Each number is 128 + 24 x the weight over its row's rms, rounded and kept within 0 to 255. Layers, rows and columns count from 0. Numbers have three digits each. The size before them is the row's rms in percent of the matrix's.

# up: layer 3 MLP up, 2048x512, rms 0.122, rows 758-804, columns 64-127
# down: layer 3 MLP down (transposed), 2048x512, rms 0.0467, rows 758-803, columns 64-127
up758 103:104139092113135140171094123120152120123104137088130091163162112107128116121109113103150132133166122173143131167114127130177125120143092129118140138103130159150126145105120131116149103133144145
down758 104:131074154116124124135127136147139135143107118183141134163181136148115121132144148142135143137140127098131089131152106172112170170134145182099139149131153121126119122143123100139118130151137103
up759 090:141086117130116113108099143133124117164101133141134117111092071090137110128107138108131126167121124161139129127150150156051114122214135121128191103177166074158101105138079127124120146137117142
down759 092:167086125143130108161126147134171145144119137127117135157090164127172128114111090135158165157086085111116113150155117095134124119120137158117103137122163176103150134157095188111119119149120115
up760 100:093120186138153105144142111158159164130182157129104152078128121122158124101093130133120094123163127130094104120121118132096169112119164141146099108168109073142187150109116149135104138106132104
down760 100:148106101138127155103145144142107124145118113151119113087168149069112125126086147090142196174117127131154137165147149143086154095126129166131134124126167105142107120100103128111115121130108102
up761 099:121162134104110128129119158124115125077107130109116139125078129179134120157089135118149177136132125114130149133130161097124103120122120114117134142108144156122100121156149095094117179114111144
down761 107:089105122112129153164129079107097127161149135105119168165138086124151114149150153137119092142134120108128151154160128119155131122104127096108100108129093139120132141131149131119127089138106114
up762 112:151129146105121153170123125145071082111149084148088162130098135102166137118135169139118138123129177146070109146117123139131104112169143110119153122111111132161111134108107153138122093137081117
down762 107:104104113131144094133143126130129129139109070148118112085110144105118139122139133132076170136134156128124171133110158210119146101119074146168124118107101122113135113087084162104162141160120195
up763 098:119113146141098116132131142120119162119133132143100160111076103118120145130139125117140129101132116116152145189141124104129124140157097104119118110154124091059163104163107116129132068114155092
down763 088:147122117113138165154116166129117128106137188121128093151141156150097125166139112090124119146138155143116105104154129110122154104086157146149123091119100145168081140102126115154129177111137140
up764 096:124125135107126127155097102095146148093104101115153143125184099155130172118136187091116128147130170129188127138096160136117101125118130094142112079162071129116127092135124108115146108197094109
down764 092:084138097139154136120179131124105176121157170116114132108149147129105105106097126108137108133105125136134111129099090151157147108129116139150127127098195104100147101142108157122172105120082119
up765 097:104183133072152121096127141123131080143140159169134100155101155129140124111099132147146117109145115132121093194142159130118120162102129157100126158157114104187141137099137125112127120103161169
down765 100:163156127121102146128141115107109166086113132138134144095127104152109109175132165199160127113111105141107159097125098123142168089152087110147122145167138109120111141122117129100087140169118109
up766 095:124097158143144145150187139135131127136142162133104115125149136159149139118117160130147151119141153129078113122130109139119153090117170132146083148186118101151124146110127143098097108123155102
down766 093:113136090170128056127120132183141083133127112137168111139141172141166156095081124106118106128106120141147192125146162174102098100135107127115122118147124128112125078116100130102113102169169157
up767 104:141147121115146107125153103118115175115139164143165129152121109124108127139139154110139119087115168146109158088101127137115153155139096087117147101120090090163128152090156133147127129143161121
down767 096:119134151094155113168136162124155110169092151135136072085132144164124150148117102094106122175157124166114104155129143155112143129113153102161140104112097175124099130108122108103150121108148138
up768 095:109135147113136141114136143143113136138165131151141112084125193118127084092106136117081125098143107118100138156149139132127099114109157092113109069101112151136082144150146134145149140148125124
down768 099:096165127142138098133112128092101134080117131138117095163139121116130099145160138174106089097141108119130102112154103081122114079077081150128102108106188120099152148098120135170104099131141122
up769 104:133095113126105132124113128148137134152083107142140101147108148109114112126144097112134122153168115155094116114110112125123121142125143132048136121149180148116087154150162161153150152162118151
down769 109:110117130114139119127106112125173123138102153121138144163113137141120110166127146102114150141148127119153134127200117107130136156092096127116059149115175111156118152123140103093110160125134116
up770 100:145120117160099137148142097122122142129133094105082141098156112153150161119150120136146129130116106156121153082147153083159138117122102154150150109175082098146147128116061125130116126117090138
down770 098:107146158136165118140139144161126090134129146128119111133134109098114129099146148151126122142138163149095143107168163117097173111151133111157138153113152090130096153160153105148125144170142117
up771 097:100123135112137126151136118171102121098166135112115117087191082122169131149151113146088136106132072126077177161111140107140137100113153124146128157079095132098132171109108136143127106115093130
down771 103:174117129163113123131112138155124136093113166133134110106108132127096123116102116113113157141102156130181120124175147156095135141156094106114176131132167145102156146133113121141161097155147116
up772 084:149115136168146134122141117130128105080095135155122141166130120127186079095157101129140146145124139148168131162144128080094109177154112136171136103116141101111151117135119074121131144120139112
down772 093:122090123115151096125093129148156099136128089145097114113124186101138074114144163159115142117132150103116115138121165128088165145111105122073102141113129102150151173094123143122116149156108123
up773 112:152129139112136140135109113111152143104137134135111139138141087160134144148100134184108134138111118135094108145126160126206124163147115142137122131148133157112136099144116166128150119122107140
down773 110:155123125144112119121107094144078144155120188127124107145087145185154147122141137125137126151117083149133150109123141111118152054171109128132146099126168122114131192095113111108097121123154072
up774 092:130100126126125149121157099132082138165105112128148078077124091110160101082106119136146103134119115167093136102148162125096138157146091109086114123103135127155127138094134130147131133137115117
down774 094:121096129093122136127137078147119137122108125115089129110095103110152141131170170155160155191114118135127142107131103121168117131123083134153130137099086117158184110118122104092096108113114114
up775 105:114151113177070164148104172129153102108154193120146157160127107110121145113074141128166108088161114139105135111152086079152120092120158142148149136175087118153140135178146172122067153121141140
down775 108:107107110168145112154099095124109101146133134148135108170120097102131103106117120116136076174100151119179183142141139191144151093138117088112116138131132136102140112130111088163138134101092150
up776 098:137105092119091117100138120107115149120104127109088191089108109124134125130132125092130075089116151098095164138114169137107174141118127148147111137124100168167132149134139149159134126167110154
down776 100:157137162168123138129133126130119150162112133118119134089109125161173148091148142161163156107110143136151153077103126109139114088136163132127066110098134125180136121114112093131110077148094143
up777 087:174086149131090161132116120117133115167135126151146125133115118146149129132130157118132101117109144179146136141164095126070121078136146113121096127166135137123092112072161114163097121134099126
down777 083:115104122097138121134148118146116136127104082152106119125135105118131134161126069132156154167160116171084130143144185155178153113134143158116127148093145098156158123181095132112134119112174100
up778 100:084129131147083113122106158138164158144165184125144127162118124140140138141109115124070152100153142139108106109128114103138138099141093119125117137149095113156094149123145133122083119187148161
down778 092:153179168140116117099096086126125134135118159137135186153127144103144106143162141144161156147139164145114148082095139161128100138129165144123162138117127116133117123140110148140173143158168131
up779 106:133090114157114129139138115144094148087131189135115136094193094185173121115114136117129146173129127095117154152097108096118098118106159151098104131072135103138112141098123139144147087103113123
down779 105:142088142113140170152108080137154142143069129099143113106124145142150089166140145138134078089130146138090131142120144091119129142141117117117125109138136158135129129146160092120170121188149101
up780 096:166106133130118134175097126151118113133100133097138124112135147159106161115153086134110123091096137157078141155096117095144092128118092127138166142080125120141136186144155120128111127180097125
down780 093:116143138147125121136142124136153100110083121153144107149104099087125143136151095124121068114148128145173134111139152165119122124128143103134116145103128125124153149131109126102135125125126074
up781 088:121126111138126115113095124136131173164096137151170114128122134121118131092092128089140181129114185095146128113175078100139097138137166133152100123167108087113119107128163110148124119123136145
down781 087:095138123146115085116140128095119104132172149107083157158133150124115103149147120148138081099160121123112141145119190132117106138108145140099119136164083138155134120141130137101126148165136070
up782 093:158119129122102083134113120097115116139127126139116144068136124174090113149122143151171123196161109153134131110084111097110114116118119132159115129153114155129135131130123128122090092113100122
down782 098:116131098140174073138085122146097151088107153134122099128157134132133110163086125088142156101121155109157132148122163115154110098140132126136157146161124119124152116131109099159178113120144127
up783 099:101136113140179131174097110120184105112137105122121101140143127161101134107128132142132143162150076139105146140124152132103122201170077123116146099137164144143126131163130176124121083132137155
down783 095:139117102114127113087165126106124193138119141185131135110106137128133121146135135103081101081132165150104140092102133121129144114103109102145088156169087131113117143111110072136116125112127122
up784 099:153132154097130153116125125147164143163120126162089101132156144125100117107086141096148117161098164125106120141099139116128103088117149142118154146100121164147089120148096125108111067117107138
down784 101:131130146119140116125116110156147115104141152145137128140174128128097120098137143107139158112128132121135142113139123129131147134136121173149110109146114137127100160109146142135148124098109215
up785 106:112139102100118109113158118128136149103124115150093132146123071120096124113094092163109089152150067129075173087093136117133117179146121136084137104099122088127148093116139090125121135132139135
down785 103:129155110107153121135178141131121133124076093118121151142129067111162140098124138100140116101114150124110141136132134079128136157101142107119162101152143129087102171159083146136118090115130134
up786 105:117141142132137115170116135138095149102142132105120134099163131137149102119136129094135102117172155127149107107143112122137148121129116144050145150127106144150094114080105148106133151129081142
down786 109:141123146101130132137150137105126156124100154141085128103148123161097145125100114158155156109155146127126136134100159111118097139119129140170118159113143139143158134140128146132130135205107166
up787 098:109130148105147137114103137153116117138157097176134124089135154156131153126095104122155077106142122162104139144120171121121089140124152128150095112124131175128105162137137110130136104150097089
down787 096:115108114146108111136106101156133100118155166160137119095144130136107167144145151134125180114126107104104098116124137154113118105154119131147072166137099118093141126085097073115093127102131116
up788 097:124140128138074081141112164131127130147125120154133138132141102131222169115180087128124159103150122121131145152109153151123135123140133129143152090154098126100128095091128116090111099095153133
down788 104:131136156122116125137144108134115104151151121120128143131098157115087173115114172137152146135116113141156130186124126092148135125133124137103108140127123112116086134141114101084106150109114147
up789 094:108158129124164099110133152110124162115163116096116145154129149177124127127120122079125097134123102155118156144130118178094137118159135159158160101131146154138096126150104150130144098122126123
down789 085:118161137171145130135120115115138148121117138121147120137130106123112088146113122167135119150122171113139115155143140081126137134102128183124122147124138084127135107117119129125128140123130109
up790 103:135141143083096081135148163070088074146118149141121178118151152140115085144121146114156142117110120117098154079108174114119144124140106133111078132125082179180132115125122139146144108127151133
down790 108:107125101106151081115084160116119108124156129126098121075107149143087145107117149129133123151110107133173119085120114133108120134141146117135110103122121119144081137082133102128163128157128148
up791 104:125133118112082147110119123159102109121151115125147139106116074129160120132145137157100158176113141139125154117103128096129155163175086141107101125119087161176127159128115152129160137151110159
down791 111:114156150121112140161130154141133161121109112128119144095119124173120100126096089153131129135118161136123091138101095139077160093107125111119124093095120122141109132134140107116136151139169112
up792 102:128107153121148167121131123116082090141115122074144144114170099125122128110139113128132144106143118170110124124127173115125150126177154134167161117134166112094135146100110119134111104170140132
down792 099:158119169139137127109110125132141140140081080111130164162146138121125110115122161117117128111114117134116136112137118165091138140104135116144187169132068117118142135141131179108132141153101126
up793 099:100121151124173150129123143133121127132119131147126108107145151141138138078117128081087107062135109135100124122141093126108147148143166143110105113124099149153144136132121119123130119165114104
down793 093:122127133133101144092121083143134132108140190104095156098141085166151096090150150180121123202127103139149139098135165130118146131147115021164141156157133167106112121105110121073139160129141163
up794 102:166170143190144104145096148119143136098124111111160084126085145115145125119116159087132131100157159107128101107145117115142114117115136154144100134133140116179146100148131165148101082153155155
down794 098:134121091106135172092152114095123171163111155165126136109077133157142088151148128151176111139149126121131154119171122130146149142128128095146129142109163141096119141143181140125115130114098091
up795 094:131147163122157141083097113119142123153102106106103133131113137137143125143132112126122114146154137119150107087135142155123134123096105140121121152105125158133070165127125123149102129155095124
down795 096:163122153119106136175126150126130132097128171147095135121145094102106110153148105129141196155080110103119130150130152144118112156099104160156095116130135130132155091125102140133172132083123146
up796 093:096104143098144085145099139121155117147133146134159076137135102115132164068119152128125168126152147149115163128106140155141153095109174108140139113102107121127101148096108136117128088178129152
down796 094:097161125147124098134138105135122114105119166143124135124137158129136177104125130110123111101133134098141117129216127125150123101126127139121147137122127142144150121097138082114142123125180095
up797 087:139110126109113117154128130137149097106132143113092123076111095116119112145145147163115139104086123121127103132098134104122138114125137139121096121131145138148080160086127109146171150132109128
down797 083:078098158130128099164130115102126132124133145140109096144166160124127154136166130155147155109095137138135147144103116110146114122136133160141094126095136144105128146124101120131132147148155110
up798 092:157147114098117179096125130163116121129160119118118105125154152124144158165105165173103095130126137087151129113156084079091224132114162117092108087162143142128113141124124092111135127157149135
down798 092:135107153108103122138124136136113099133137120122132124141154176136148123136100118132119131158125087119105130135131167156110153121179150165119187090118126126130138101089159134130125090134124103
up799 093:106165115161177124097086139123133154112108137162079133118130126130103070133087113140099106106164111117090115163108128118141138095145127109116187131137152101154083116155119150155176128143118146
down799 097:119098138147110136145117127082089160092131101134119144127097129147114100126109130138157156095151139117133157103161090153112077141193115143113110100110116161111077097137145093166101130098123180
up800 094:100110139131096144149164110131115144116102105102157117132148135131129110134113121121154118130141118081107139104127108120107178175160117120116147172129107097175140120139112168123137091111154151
down800 086:203105079156162133120128146159141114124095118123123157138126172139122160116130123090115144160137119128107166115112182126156065156136111105156146118123173117130133174117138104108144119144139147
up801 096:092096146194138159192114108087145138130122153105111157083130131099135130156126135137168110128139137114151130144165171109119093146160159127131109136129147147080102155150095103108133096142121157
down801 096:158124114110107073082124123085129130148119141117170117159086130092097096108124131158160132092143134095086116091082102164155159148146129110119112203130103111132124091140115113132148181100129135
up802 089:120147143113151125134174145161135143118151117154165110077131120087106132143094156137113143064135133119132140139142158158102121156127157095082118140162112133154103137144131176114179119136129136
down802 082:184124113080126104151134119106115119136101097082125124185140165153125125144148146137112187110125123125156149134133132114107092133143125159119175115104127117133107152144113103125132118159167072
up803 095:115137095118149130125091127127093129125172140152147141127162142150133149139117160151158118110180099165093150135147061167129073141134152091122171105116088119106138117150092127131101160111056178
down803 101:141121174108077148140168130106160110111102123153138128157153134124117131133144092126090135114123148086143127097116145158129174121176142175087090164109144128127115144091187115097119058122173114
up804 094:125134112114149141155156099164096127148161113149134129089126123144106107144126103120125093144139145141120158153098107135116136150092170154136162106151146158099194110128106116134154151093127137